Weights of a small transformer language model: LayerNorm before each block, no biases in attention or MLP.
Each number is 500 + 25 x the weight over the matrix's rms, rounded and kept within 0 to 999. Layers, rows and columns count from 0. Numbers have three digits each.

# layer 4 attention value, 64x96, rms 0.129, rows 30-63, columns 0-95
504507528497505529477464483514479504493435538524496505507458437500519523497478456520500491508500477532466497502561518503488526497474490495481519502514506482459483529532538483512528533500460481532508499526520462508458539534520518464467469516487510505463520525532499488464478494517507533495
516521550466489550486478502498507494473497504534497455512503512535516512491495492539457476475470488530485520493469482531486520484525511501474523484517508538481513521484490494538510521516504541483486489497486488513499473484515497489509489508520517518478516493550509519547500463515517470490
519505459472501510500510518491527514480496536518519485476527515494497509466527487486532466506498495507492496516497496528518508501506496517482508446534518526542491484514479532499482477483448475495508527509482461541524457516495494521460535547508507500486516515466536537480494535496505508479
489477498485544437475471501494468492502496534499500492509488519528487509500535504529498525455528486542539514527516522505525508469506564491509505453513464525462525450525491500468482466515455495516519485462470449511550491518482480483489497513532529485490495472496542477501485490438504496493
499508504476474522505513541483429527466481461476530526472499467474486502479495504539523494501498485517518485498478471504510520524517509490526494471497492493490481444554481504582529458519510484482472471532491561520485479489511551550492516514494474513527540515497475523482495523498501518524
474510426482544533545500476532491514458499546532494500504444528519483489511470532510452507475496499531503497494485507481497483498489517535506529493517505521525482511495474490568475456526531467506545484470545519500484473495555465532498528520443452505468531496470515509505501507481498505484
506534455528484550472516512506465507527492500546479487493468502475492521497519489473486474503534511493513470528534500472539464487549508503548510481491484534480494526508496482477479499527487497548489492496525529472512497488513477477496496486511502479550514452479557471499515532514493441500
507538463484563484438505509509484537520499564468497528476498485499536469521526515509496512485474502470519546582483455500521483506488495499480476524519563477487493490526531488526519504504513467545512467526495503493482538490510538528465480502490488490481508481477485497484502509531498512504
521532498492473517464489489511509523508524455480518523508455515479456501501523502495493496529533532469502514473511524456499519513481506469500528478516550487508512502475489498505486519498488488485475524476581527523451518521540464502513484540509479492539519518509466517480459499481486502539
519549494516481499533484505529496512492492440529517486455512475527488474465485508500477518482451484494492461484500483487470484499446529498538503539521564532520472516489439468497541472523534480474509519496526548500478500487502463553463529475498521496527527493496420468534519472478504449463
501547476467491498487525475553510456526490486562469489482541514485506458514506436514510533491489475483540503505488539493509474482487523499507511513465516519455489509475475510510469512520569524465511546481523513502527467489505455502502509495512542499467499476517477517533513511496487487512
500466490547548540551504504438519503523499533527482509474465495492500494501551520530505507494533455476513481466467534445487462510492478468508524502510478490509495495541473500522520413449549528511514538551503496522476483496448527538518458481479497497508486542507485508476522503488481557494
470486545540519469476506476522501490517470483498507491514460500486512476505486453479493470479504518489479503482468501485519476482521536480520487482459477507479514473530502483498520481531532480498507510490531503551543516487576493542446484454476542485524506521509519487470519487507481485489
458520492477475493485519503492486493461528488520488550520478485488475541508457503509533501462509504524514539453462493514478510498500449546481514487509530503490494515540506487510471484491503511519480504476530489540485499498489465477562583521513519496506506513519480461497501460498497484490
467535521516527453521501489465493543509488548516495515467474497526512487479488492529507507525546526502489542507542485516526486482496482490515501502517522523503439514501532462445478535509492511539507502495506461521488489479531529515511502487523520513478462428493458456496487497453541472502
500527491442516468527497518527526485517469430491473500465510507489484555473482483546548482497521537492514487493513456530550521487518508529483463491513509525506520513474482502507519487525517459490448493504483491536510460496536522562511466543503458501511495468480512495452537500459499498493
498491485480508549440504521481487473470496530431552485455515546494472486481495487517498504521511497516524455529480507519458534485503541474562480543524497480500451460503477512487489534458514520444515525497480491504505497503467487515534550519530466503485496511527515556441514487472520501454
527484533478470497491502496568517507514483470538528470497506478482475502479500523496520478526508517473516505485438513477516516514514490516476447470490510505501506482506529512482499517510486446510463508518467559483478508541485487520478523511515481501525523544518492498480482498500536465487
505523457468480495473499481504524490485478502493508539485479512458469534536518493515492474530469503499479492511511442519500550499500514517527542501525488481427493511531482498516483527546478514488467495519513487496458507488538493498482484541450494502487508501491514547494474479498499537514
483459516523478482540500508511505527481486471504497522512505516512496532439507455535474510536507498558501546504441527478455502476547523447493477497520505512479465515514473509539487540483466476455518480489487498508496496504506449477484506475498528506512522479513546502517504487479487481478
535501510500483515515501509521514477476541490499490510518498492458517472483538516512504497487498531540463504519491473555511486495472463512524501476507479529521462504534495514504455493490516455512476476516524538467481486478509512539492531503484470500462535521492437500512486513476511535533
512501521509509532483493539486499439503479503498516493419487511473529441537489518531542484460510497511478501530516518503516512499497545454481523495517545464478441532495491472484546460522515487506475546489510500525521532530502496513536478479535509472528514481496477515498458490481501543509
488528520465480511502473461520507480502461487490520498488441472529486502483497487502491492503518512492509519515509502524449497489530458505464522485520474508479545541494462537494555504526487509519472492515473491495505576505473502480487550491500535516513505499534512483503461460546542511495
485430516500471487494534489506516525508556465469558510529508517494476504493514474512495482545509476522521487501478473509469531490495459515574494532484504468461505485484486521509497506492470505515503565537488499527481519507507448490511539510512523514483505474504485522483491492474480477498
503448480482477511460515492494543514514483440508484474493517510506498438511535470496501502508515500479510507524483478532517474480535516561523486491490499495529518455481465508557508514541503465487496454485528520521577466477527497525519460513457522502511485484496473524509504502512491486493
517516468534517486523511501508492509499489511486507467558461505532490496498516507509486505503534479479443547457530480485523512500531525503497507448505538492488451476488503450461505535486477492559512511528511452475489453493514483502527491494471495504538491519506446505499538554483509531537
529506523472457473511510494523493479514477442467480516514485493485484511550527477535511496475523521480507484466485474479490499507526501487453514518517554499492481511512516505527503451497548514548517550554497502504480511488517513559494481506540496506456487451536474477496485440515504469483
497523484496474473529481517519555479505461486531501474480487458521485495520544525485506511490511501543510481463460476512481511507489503466483511498496520525535487492520506493483508517520481477509481485493446463501483474512504473492504523496486489498501582511502552492528476517453492467522
515501473501463552490493483528497506491492536508502518482527536489503506530488490514493491493515480488474507489500522448495501507520494458491512493496519530504491516476485515540533491519525480518518538512525539494499464533527473483456474525469510501518469479533515506478486506482485488523
504560520505467500470500502479466505516461507486497497567502482511492465455517568490500522520490502498527485490509548509465505509480510518504492496478521454462556515508506505487570518498476487479489495496501494447460486503463572478480522491478535486506489475466504529519513523477516526492
517474494523523510534534496489472508490475507478485491497494476519526499456463477537481489485479468501536514462504517536510475494510508459499519473537512478467497560486486525524501497474502513570480482505483520523479494491506490535540496512535499516511527510532491496525466503491442482490
514534524470505488451528486488487539498476512529487466462539502507477526485493526549449505503519517475500505462503491450515520502512533487522491465497520533505479489482500489467526495512504513465502495468494527502497495482485569522497513537546475520514459538525461481532533481463508508537
488463490506503474533480489486501502489484520487460520471465491524497511465434507493521505520514506478469470496503491540527498496462510497438542514505490530547530473480529481482470507521518521509526525479518475465515550516493517517486523510517498507495506496502528508496515533484512467504
477494473537507471508491501464518490497515514525511513474476491502501513515553508493522524500453460511567439507466497480494496482512486503573492517475484523482524466526452497489506508531460521528517500501512527495537517485463501512501517500532486481506524516497493504489497472483466465480
# layer 4 attention output (transposed), 128x96, rms 0.15, rows 30-63,94-127, columns 0-95
473421503470491492482511494509528517497497500490566503514523500495539534507482515462521503494497505489501522473502491495488535533502494494474506510501456502517507526488438512509466474511463494536468494440509529531490483565502528536498476495467462483517466500499495531506507498527549523515
515498522501491503525508539542497512527503499498529520499509502492496500516461536460482485520500486469526493484486505460511477426487529544489508475515513509522497505455467553480510495489465516513492513500477523492520521520479494508528494492483511517501514508463508486518502479474489489487
479480519501532508529529463475492498510527489502480508507494502499524497497466510474476519494475520503503494469517500495496496510510502511499484509507502502491527474479534498515491516482538499505500471470534509437492498489508509538522479482543477495518466489535509509501465497513508487527
451488508514493499525531519506504512477489523498496465513498478501497490470488551519473477540464505488488474493494517506514534502498489532500498479505450499505480487464532535515537484472506497526511487507488478462483512554474517470535522499541524522497524484489507495487467497540482506483
553507476507497496500536497519508535556503485486487524491508527503480504549499486485495493474487492518503504496519515478525487371502491500490513536495507499511503535492504516504508516475483503481482508478540487484508492462518496488479487514501486500493434543505527469519509516485501492475
470500528551500524506542479484472502572502521455514491502501519478496480469516473464474529491513487508475496461501496502511526438525525530487535520530499478509495518498518503481538544486468510454519512467492480470537495454515466516514487473499486533578452499518508521520509508482480483509
548510478473515505477511485488505518495484486464507500493501535510502464514547479505498474479497498475547465489476490483467511502503514487481509504494511483490493474492543517527483500516550520475498535453504523496509482455504546487489503502508514478506541535495520495471509486505494514497
500471491481507480492511497480526523485472494479504510530494471479515516479517496507484474507510502505489532486540530489523475507472548504486500505523402499511535503497497498522513486502512483494476519501505480520492534523485479501543522468488499462511501522482492511531484515467520516514
492479532504523507488473508486486480467487537501516509546499488495531505529522516489514479514495491494501510486467453507509584562506532489505509516487475537495521481465476510508493469502514481512547510466495513538508508414491507466504462497486494488521525510488501460472491511504523472492
449537495471521502492534505526470474433481520495502522532504511485489506527511441476472492516515508490539514500509513528515477540566489510508504459408525495486486488485515479492510516496511525499489497476471469486512512428529523487528507526507503490506511505492503511465517509503487488540
475529515495525519507541502511465490446498468513495483491478479492454469474538475536490476483493523520478475509529513503503494529508500524503520513499479481504507512496527517522518499543515467488479507495473483502531507477509511473512520480480537504487542480523506506448453509519495469507
474493487496459455455533495515521479475511507488489460484479509540534545504537461501498555488487554543484487492515509529539462529524456493531499536498504437487519498450482475516476522536509502472492492543535521474489544504524476536500478471506513418514480451526489522501478487484513515530
537461492489490504485538520505532496490509505515481490513518505521519506485482491531520530488497509514523498482507502522507512472509491501465524529512518473492474515488493513527515512515466492495498493478491503466507526507482468473477511475481498435502496495484488489488523523505499499487
527508493509481510505498481489526513582508521508478523490498510478521505521517474487479488517468505507471481505491508469483506458528529519454534538545512530502532469497506508505491512476496483506513487460496481505501466481507464526486484480523464538516455537508487493471474518502528487518
519467499524488498481467445495551477457482495491510486518463495493493496500532530505471480526492497499526500504462517519482502497473507523479491495503498465528469489497486494536488524522519466512529491458499512532476532575481482505530528477501501507452526535497515521507520463538507535490
513473507494540515496537509476495497465477505469521509494554496466498478490496523472505543528505493503483506493499477483468515508475496512511494480454501472536466550513533519479507479483465502500540521448519488465522527522518516464530524485511520502507501509525519486523505464504451493503
471493535498508509547550498549466512496501514484473479477486479527489472487492539511498481474532485561490538517518501500487533434511507515504435434502487532498464495466517551458556483460482493498519481571472494506548485499481487477493496512541529513472510486496501463525504519546452464500
472493510508555532504528486490477516487495506500482528524519500530527513491478481471478509475484512493493503495535477487480521507507502525474534550463526531481522512499461502510481518498489502503482523454517503488510473434530519496461502516516477503524484493465482511483514532477490478512
496455523485519491472470540503509477512500495483577516517501509446545502489494533436522504506511540490509569477514474513484567522478516475463527488490436505552488517485475494531512480522467474525505444482526519526520491498495511502504473507447498483522490527514505487539471506513508466477
494523533515487507510502509512495463498513529501465484489504499501516538540495524489492457491468510513509514475506500487530466509494480540507486492483522528460517473483489498507498497465514477511521521515478515518514497489486488506503492488521473521498466518478495477550498474526495489512
470487491520509513491456494482519515508482485508540508524496531513503534502510460477490493518469506498537517489516499500498485542497464504479530529493493491512515497459472461540474530512510494511489509447543515514494495447483515476500496497493514514526480509508532483519481519497508470484
479504494499476479494500532527473480554493517455483489516479536538484485466519537511512456521531490502501518510477493491502499529476524495513498492518484540485502495506465504472537488504486537494476496509481493486492509539493504448528486520487523591455549531501515441488503517490485490438
471490516461485468483437510511513506493518521512520511525538529470527516519463527430523456511503496458517505484491511488529501481507544469510513458519522541540494490514499524460482459466470531529459529483485523501509498551493501532525496485454518529504503512502527470495539475469493524496
511513530529529552535467441488480469451531487558497485504462502495497482497499485518474502508513504504480507528507505523478562482534472495493477512484495520489494478506502484491515518510510463512530475524487482529485483490504526523472508523494499458489474488540503495494500521511513478500
525505511518513519495509518505460510524503491491483522537503524489488483480496491529518489475496487527495492525517491484511497506455533477481511481519487496487485525532534531470521498527511480496494504531501468493523513395482463484491510482485504522501491481520497476496484527481485492452
518480496490480472493470524526533492499501507468483519505475525506545518503537508523504486503535489486543447485507494542491561550482458524467515486499473474490544502457471497522526488522493508496551486478487515526483537516444502489481502496465475521455524502498501496545478488540486487450
470487498514496493494485520507513485468464515497547460526521467481515543512528520498494467480501482484509504507476494513522459525485466503512504523472472481500491542508477460529482517501483472515494497464467495517527540490502512462556514492454543519546522514479513516519491470462487511524
515495481486519498489530551513497486502503494473544519524518510487496544506506514466497517517517519452468522450497482508529461472486491516475522519487501460524497518491474496527478483486473542514480530461537503500525511531468512489513480494479494462494491493484505503517489473486525532517
490506526509509520507536501519451518508488479497503459498482522532481476509535523500505488463503516492505505484507476490481543547484494512521493545488519496477515509492478469525500502463500502504480529507481485514503516455487506496529475482510509527511513474488497515513494491513484477500
527537465483498502506491500514503533468511463539469523512488512476492480521455496478494496481539521510503494499499495531490485464528528479529520437505508554497499496463537510464493510476513496501488519508498483513474477529512531510494550509510496483492488506532491466512432501534521489479
524498502495475455484518519505515500510516500482489484466494489491511508534522482522456505522530515512496469500486503494507454439528521522475493516501521493505559482464499568476479465530494479482516534483514485469483485534516501509540481502474509511491466523488518471496542513492520492481
482501479496513496534529515498500520461466476499469510509512499514507487539513522498477466497482492540527494517489498509507527486495528535480460493469488489511459505494513537497540534497482476499515537481504494497502524484510494491512513523518496487477520501452509505500512503546447469466
467527515516526487466507461469501498511495513487468502489495495514487487480495490517506542517487504504497463489481505541477518519533505476500502459498528508540457488486504497470488490498511498521492499475517497504482486534513487497490516517527493521501535504487510525459516471514514527535
503508492461507482486511462511505491557526499531487488503506483536511492529501450523508512475471521493459509516508535512534451502520502488484502496502479466478448519489546517519530511489541493504488495514498492480508488441537521491461530500501511471485484491505501512458539516512488530489
461523487501519531522486539515504503451522475494507481482460500521472425522515545487524507510529494522503489518459488490489486528532506491489542509486547503466535469498465526451495498538495545486478510513476514489493475573488529510558475529487528495470466452508491500460513513477468506516
532538493504522499478486488462503443533505485488486523459494545485501486485483491480512535514501514513481498495480504497501467507480472490474540493529513530531461479545539475483487468517502500464474500528496497535487470482490523496511513559502504446498460520545538489478473548502538496542
424509536492496481500526486525523492533503516469488528524552463505505522548476526446474493506462478558505545502523489531506512512556498505521455507483507519484479514478473487474483497492493492511484485513509509497492526502488488485512500480550471480516487488512518463480491463508533503522
414511469508478499493484531510468499476526506488485465532547534493553467508525537486485461578446495505462503494494480509520497502504534514509495534552533543508483490468542456542503503479498553462499506519503512457492440516498523502464525482491472460512519488499510456517501485526489508514
564505493524513494521506480509499528562514479514527502480484490507439492551519504445464513509533471497491490480529521511579493363468497474499532517519472482500528517465512501476518508483474520506474500497511486494482528519494472504516501518532521510492477498459504501484513495485507514426
517470479518503510473546485500515462537536493497502507470541474511462518476548498503506462494482459483506444477503496510517472465508460458501490468508538516531510517529539544471489507495510456543450535504498502491530522486422494521465505493476521535542506495509506505505508481538507493493
465486515524464489542496539541521515473479512488444489546529488513534476453493499538508488492491498457516473510512458527482498441493527550462490506503498504496523526477538461531484495486555481480543495482488493475503511454451529495462496525491511478531484513547476451547534486500529525520
485543461502472542512511555504505525493540479512465488509493449562488465524495487538510493476505474475485480475517554487514448505530538468488461497510466490483518495488457524493489526468511499501463531478518517449530550533492447530523485484542534511492492515499495530531545471486480493464
482495536524513484532479486505507504490501519514435475460530452518515509465490464498494535457474514511537473536531527503486538563503470520531517517465529470476476496533468503489517514520534485509491470475461473507529490477532526502523495529459482493493525428488513510488506517515462503497
487515533507525482448471510499509447440537538480534486515508446494490523479493497533501526462561530453511484509508513511512462574508476465489532485493505473520488510519493494525541516505514462518541457510487471535524518472438478475512524505441529473475498450504531489494458492531525494532
482512549468508461485519505491493416440521508485501492500506494446519490497487511521487529487503563465496512506463475471464487527549508511495490518479482462567475481512514464563524491518529464523520517521476532540513516430526470512491492512447508485498487529532512513518479484512532458505
523515501487529480501501474491471517387525480520528492499477449485484528485519505466480493504509485528485469532490474527561478529488515494495486486479494484486501485496513554480485513547510500542527539522486502528502521527500534523499486505512515436522549471477489489423489490490546526473
520535489450515491464526510523512491469520461486534515534496554444431489512505512530454492506503462438479484499498498521495441423488472549482510531509530467490514516506562510557495527483497510478509529504525468487518552529497476542486523532464540449488509508495456508515518505494521489473
572468480505519515494541473494551505564490477492508497476490539470492541474561506466460456515456484471493463516502527505501489424478545520483497499477496485524531495508548498496515468532513505512496462507485474523488465549528509490510481505517516563469506492466509499499437534457501517501
467484458494484543487499524550487524472529516496448495490518497504514512504528512508505451483502493505493470518525583483421472475548516513512533485545481492488553506525502496474483496541505468462517491520475516447510485529477489491503519477476470474471484510536492487530468515531502523541
480479450534507456473521519518531484475490465451494504513552468503527514483507529432461529521510477530535549512536581512520471458517447526499492534475466461487494517511436475477552502458524466495549527520514463462518550481538485494489522529535467463513492527499489494510476482497493521521
473503493537566518492480476512464501478502474540501506510517469479489499508513496481481512478493489524514524486496463500565526554527489480527495534451534516502498472485492440511519521492505461505439449517493518505451459559498488495508499505535462473472499537488545540495488479503531514494
515525505494470468515461485511511529493456492476520542529524528481483524521480494484522518498500442465509513553548461533527459515489505521543512512494499478498490484465452502495491431486519510461529420537513474510487525523527480509516485515500523510501481489492538489480476533501484521474
437490504525531518538510509488498481482495453470477473484503470548506457509515469461496544482482508507532482466519514502515520511512480499487495530468504509498471493499483508500509490513533477526468542497489529492485497499493505461544515554537508505478513465499482538468534532487479523509
472495495461527531481467503527472451515482503528489501508514548526485486505500514514516471508515489464512490502478486506502483491500510542521544490538557513533530467525522475494504461462520451488523518506490511457472466543494518480433510567442490493505504477539508498454438548516571495464
461505517544501492487501456494457537545488519473455486483508504512477531543480432493515532497487483514529459493484516495503533552479543469523512455513487500478495489486500521452530478486473511558484490510472486534515529499443453496524542488499500545504508494492506535539505481469536501530
471518530550488487510487478482485482561543486470482476529464448511517452482496503446440513467517481515516521505471486497497501584484518493497518544521548502437495524477477476511530533508522527538508483489467483503523488521512497532524493503450481554481524472495504525510515524476480520475
464503482542500475480511481480536491499487465493477528522521554513528491484520508506497531493483515497456489544485497504487486513470479509521523550498507481524515515499475493538471465548524499459505474501509509527468484511507530458523498522482493522451457488522475532488494550506503463509
504529507506506530534527502480509465471440478540492453502499560503475544516538488516494511445437522513561520489514515476497514461512498509498509561474471486517500521471472489533490515532524457499539453499508538474499475537508480449483514507564516485469481494464482523494461504502541495478
455520494515502470504531498513514473515506520453501498495527527485489533515450511535472498510514516485514503464498551477495472527485455479490479508524471478489494519489504437545544528485508486453546486473536547472493545437499504511464548523502485516510466543527465517544530489520509458450
516481504488513525486466495538497509513490504488533499467477471491533511509529495491532512456448452521509484525491544494477530519511474492539496487535522520472510502536506485473460454535505533498470510500502533480512522496487520505474510508499499478501522426499494445500516515467487551478
492540478499519496499532500474492482437499478533520503503499494514522526515509488439446524480484512517496480511535516511505458560449497511491483491466468470468507476537507476480514505519536488481507512521463489536535479466548494468515477565493542479510518487479537528476461551448517525518
503478521501510540499517503492507470524519518482535531491512525496539527512447521486515526507485470489487535522498492485531499431476494509537508480501518510493464500441510472510525454495495461549513449520516533506515493534479528501494492497451501504479449443512518457497481493531488543486
495529531497480491518481519474514441500524520496474510480527443473508493489484510480486520450512517480510464539510467530492486511519478518467493486492513517551523522533486540467496498527539516489537507481479492479537502469505512512502470541472479470521494480515501494468502546484540500498
519467483460521520496524507520499534460533513459528504484470517504522500547485491517533553482515535483479505474503494475476437471486486484523501549522485475524498489485480537520462510536487544468500510503515505479495508556526515515531479497519514522484496470477468478499511468517437506432
507495513499490548493487455478522448483488469572527493518496487503481499464486507451476522514508519492489518563473513499536512509457500497476558487559517494499486519515478481458504502573520482511531534493484521504535489470471543525469507483467511450507489492505519487485473462509527485527
532507478527505430513422500493508518463536507464521546465491476454468515503487488436528507553517491502491483552558540514499470457507473506532509502525475500535458493528482509489497471531488522473489490529497502547455465509526489528522491511517479442518509495497539453490502489512513527507
463475520507476495461543525523539516502471511536481505520525485505486492463488515491501465541532504541512522516532512483492540560470464519515490467471511503491514500559509493498507518512481521505480497565524469460502472457472509495506485461429460525505485501509505515473491508466456497536
505478512552472514498491493501501499466487507497541454538526516456480496462510503548480478519512492465532474495505484511569494481462523511473491525523495517524480483461505465590511537485493470499514496510509502497457462498460516469498518477537502521483488496502526494517477476528517537486
# layer 4 MLP gate, 192x96, rms 0.121, rows 0-14, columns 0-95
453530480477508513473514485476483494514534511499471538546512544480467497494464507515482532525498466531530512513511501462493505492481464456525489457514545479463495537504443497493526496499474492519472508500528504492505523508519527505493487487511530492538463513516487528505521486522486487513
527482483541465492479517483480556518484481463510520505500502507482495511483507506489504479518509488517508484447488494440539508542485553516515505469490519501514491461511487561484508530538486541463499489524493526499507499510483490480502509465466503515519522522472455521489487526520576535494
560477529485483529518527464501547489480493496517483502485523470515453488487522498544544513522503517519485482515518496484488536537523474534514468493481538520498464436545425472532515500516490543524452488506500473506463465510459487491472491496554538510516489507464490496489524481505445522531
503532509505523521476525489537491468500452518516473483499476492478504527478577543472545532491499493483529519578449489456490467511511462510555511497532495484468478503519442474491522488471503540466549509531516475442470490536550510488538542507488455508481477497482501462519495474548516482522
470544488486479491517533503501485483489495476480514497503460486453521485522464491486485532495533521538514511524515470504505527460529525504474515516538488524484529481507485490479527473480537506554447492449482503486493501457515507484478522520505492538473474503543508482512534532517515469504
514470506539514506500489498536493510510520507480518494490452436509477524459511484474488498518513505509511494483530504554473519502502514511531503483514472488519489452511509511462496542514501506526462524490478500489507516520510454481533516480525518489468514504492518484487483480502514517446
501500516521457472487524417519475535496526495477499489483447472516485529463519516490505450510488491553462496496428478521515459531535509527527557460489509486498532502484479474485554486506472512499478554505539484508485539519487444530512496521516532496526494469451477499505513496492506498523
554483545485502499544537518539495496516483487502510545504490482527522504482510485485512489506484496470538472527474507518508543481465497499535467484521506516533475477513487499491475461517487490486489513525462497477512511488527513489492506513534485507525501497484551521458464493456496428468
552525515494497479481496483525487542532513541501543470536546473505505488506473482514493460481485473480478476508509496539495540501479516463512522498524491537516530502481482443498504460489461490498523466510531512466487510507504517506524475499523531492526451478478505487505510516505497449542
495539534512524502518516485474478494480503463512550504472515528513469522568485484510550540465538481471513494528478483528534519473464527479502459532527463479512456434476544436568494468464479496480515538436493513523539465518524491525520522526527500525501455463512504501526457478518486487484
482503532489465476513508479497495487517525474472466588534478492519541541490486503530494484468530474521484459485517457517537477517517464433485481475502500518525476528495481484525521547505503499525469482454445483499537469533485503503473517508497513468499497476508533514484488561521538538522
524486516496541458509500510446524495522531498498511468483520441472494508524524451495536476499481530497513468526494491514526536490473502490463495489557519509522484476490474518537523477478476519552444449528519462532508549467464481533549488426468469536456501506474504489514474521473527523513
530538478524508496512499449483460488495506528489523491505460476482499498540499501541495488473480504519509483496497495556481478482531512498467483506494481515486509496473492518446486484567499524473488467523537524520491508496516481492503506509542506526494539503488504478450514442498549499510
493525477513484499463513528514514523494477484508457476486508526485460486508529481496496478503473478471502480516459505508485509497506550482491505500499506498516521510480473523499495462556484552469472516422475516530500473552491501539526488496538507462436523562485475511483504527492508505511
529517513518508502470502461463515525506523519502499528533516487556488509484480482499477524469507498487538527532490446503489506475504505505474503482511469470498542483508487496458472497478513540544491483462507475537535486474515508485440524505489481482507483528521532529498528458517522508506
# layer 4 MLP up, 192x96, rms 0.112, rows 0-13, columns 0-95
511518456544490537480530518515468530528443515514508494505521476510521520536527533491453505493464520554500497472494470503487502521511565483518523481509503510528499500496536500443474488519510484506508505482539496458479455480473484495499497484527493496478481497533515502520523509493470541520
495523510458509506478532490499488469511564507506485475454486513542498519553478517488466467517524507517544509487520529483498498525453520492496497474459506450487519521493521517492511483475453530517471477561483539466458542528495490513486513523463507494514482504508525458472507511477505502487
537495485502517531530539522490509485511520480511481497552492518479466528508497509529526517477454492517440519514529455514528480561493533453518508505473515468469437441508562473484510511487482499499512498530499512510513492500473510492493503499485509496522491482451472496453484534488488469532
477460540529531483527516512531468515534485515457496507474534516568493485527500454520531510471522518480524513536497495436485504495527466483535532489526509470507505476475490523524468478514510498545507499470535478517492513502447516494457491467507521525472483528532492480485509449483457514477
452511472498475533496524517460537456538494497461444480513487498478498487504508492540503525449491513508450489452515496504481483492548533486522493474499520528529498505480493525490526502510512503515512478483502514486486551499490483539554516481500481478474519514510471527530523497494493540500
505485524509511505530512478496511491523519505471490466506471495539511477489513475526463479494504488509475469501494512560517503504473463521504506466518519533540498504535463515495485507539482544488524510492489508518514503521479488495508469469504499505471499474437491529472508489523542540548
479520512486520506478458557525530494508482526508486495457522522465481493535506508539505546484475467490541466509495488481524506474489518465485487566485446437508529476466508533492499523511550485456516460487476531513467471509490544480502524482503469478484516550485499559465489515496469476496
434485502517478491525500517492494458486474494536508483487523533507459500514507507513501523527494478495524494479468500465527522495501528479512471527488523484467475499511493526491534471470446462523486503529532468517502510521501535510439527461511480483484490557513516493482543503518495485509
482481494502512525526518537506516484493480491531473504478460533511493502511510493541504511500567542488475518480494489477523509487533525467497448505503494536520480502510508509508466509460476533508495482529478447533467480484524497490527537498492536490449497475494517555494517534472507472449
516513507480461573490501489535523541535503485498489497494522482539537520449498455483476514484493481484526499483451508425462498516473527505544487488524520484488476485448512524511505462474482553537479511541503501496455578522508488517499495509515519521504511470499525479496495464476521502459
500519478511501502509500468478512483501506513463451510521477485523536540502508539501426552503471533526467498480468494516525509482501502565522521495514504540469502512495447504533469487548513509478529511500508498522523486472555512486520477513464485507472518530453493491522543500460492477516
520534520519459536529487517491456533529478483544523486519519504489538497545462544478474526492502458526486537515508516475499511492498533492497521509521526500529481466462509512507493465479527512502470483487514525522476535504455506480488467541544480498499474466539500537477517484469441465509
530510477513559478450491514529512472460506497531499468466509521516499502456510481479485475475524531481488518504519479493503473490515509528465539509517500509497488499517528480490549483492502511467486445490509478554487489500524517475500445475509474474510509501469499544490556501538507459465
509495496495513513491520480508471519474459511485511485532485509526528464475516523472477475493498493499513540486493489556489468518488560474469504562515490490502461515496513518482490482454470478459525537501492515515521512493539538444485513516495482520508455534489502486528485482491520499509
# layer 4 MLP down (transposed), 192x96, rms 0.154, rows 0-13, columns 0-95
500490500501449502491508546469489556522465510496551508499479514506503516489500498518455532481528505488508503481522527488516499527504508508507510535521499520468497478487453520496499516481518528509520519486429506494505520447490519454470508469531499426462502484490514487508525513532493502523
510518497484506529480503504515496523503510532505527478469522474483472486459478494473487471503515516506491514523503500482546558491495507536515508457513513490496541519533470493505500502569546493491513486496490550462460499599515459477483518488479496482461488487541498504515484480451477464484
525473527509536513531497468491515467487472524443494454520495481503545551480479466473484497493553483476507492499471527487533461521492514509473514509551488541509485488514474531468538532509528526521448517527497484476482467521464484512450516469486531497514489499507510488497513474476502548493
465513506485514527491506504508525502511486472511486448513506525492469487514544495440521466506492511490432538478492525493482563489550506524506497448469434503492472519518520510515505503517463500509485518477495482494493505543504501511474566495508517492602466476509498515473537487519493490498
509533479479535479529501535505500494516479506497514505480467497493479473555429495470526518516477487478481488511522477514538478452527438534531493520556522506474525541480511467468510506501486466502501504529515492479499528482495477486521481517501521507485477534538513502483544508483433482508
528487526513484540482495530524493485512516476525546469488499486528539495493503506486527482479474469511474498497500520476473481466490534474480515499474497532452502526526501509486528475460515468503483477506483497522464496445507512473509482514517475505493544483507515504518517503501534553528
508491521488463515511536450516519481539518496480480530517456514514527467520512465461494490524471504552486517490554498492472494527520504508525491468501522506488472481494495479517476444472507462509461582488480541493503501485513521500511537501494501513497503471481467477503484497572479485519
498487478499490479505497469510516480473505527436459496503509476500469493526534497532543514467484544452532494488500511512525520501493510540493502531490544499528448507509513504547439552477532487488520539523505501512510456503495525476498498503507498529474499506513491516503487500496471461469
487483508508438505489512496501501465475505533505486512502523495531509530500494475524471539514466479512541496458503539477530445475501506532444479498546484486511511476534512490507484471528476524492493502501537500502519492504487532480513537530511496476488515489458488537489549484508467496520
497556523486516458509483459481504489545480473531500439488573418486466490534483521490528481546515540473478500530519479486510507517463477483521474485525504509504491486476523474519502486480490482469512544501546487487514460550477465549527534494522483535482500505481490495503467547512532486492
512525479526494517479542522503498510525485510499566494512513486491512442495492502517501496520482481476482469521542479507461524486478456486530559481494495479481535498506533487498488508469529494514476477488480528491560488452504506523521449520452559477507475535529487474473546499469482481513
484471544499492467467490490519516530515480503497498507545474488456467500477530475512497509476517491516497533527460502511528471440451513521468495488452549520534499476496500476486543491504505463521463535521514489518476509517511513475548550497501507522427534472504504529519504474482488525522
526539484509496502512534485511480515492501469474472509540501505505493493498478535518488512527450490494504522519480518511512528515511538502508457482512480484491502493492474457520510481518468448469497524521474518510506556502452520529503498470561494511488464458478498507490524480469550496510
477510454510508510543500485480466464486498484492503487534515520504466484489542505506490484541515478471492524517527477440486475491515540497515474496501476482494484494512493466492494519530512494485507503530490503550470478560553478490510474505481510517504494489483508505486525502470519574516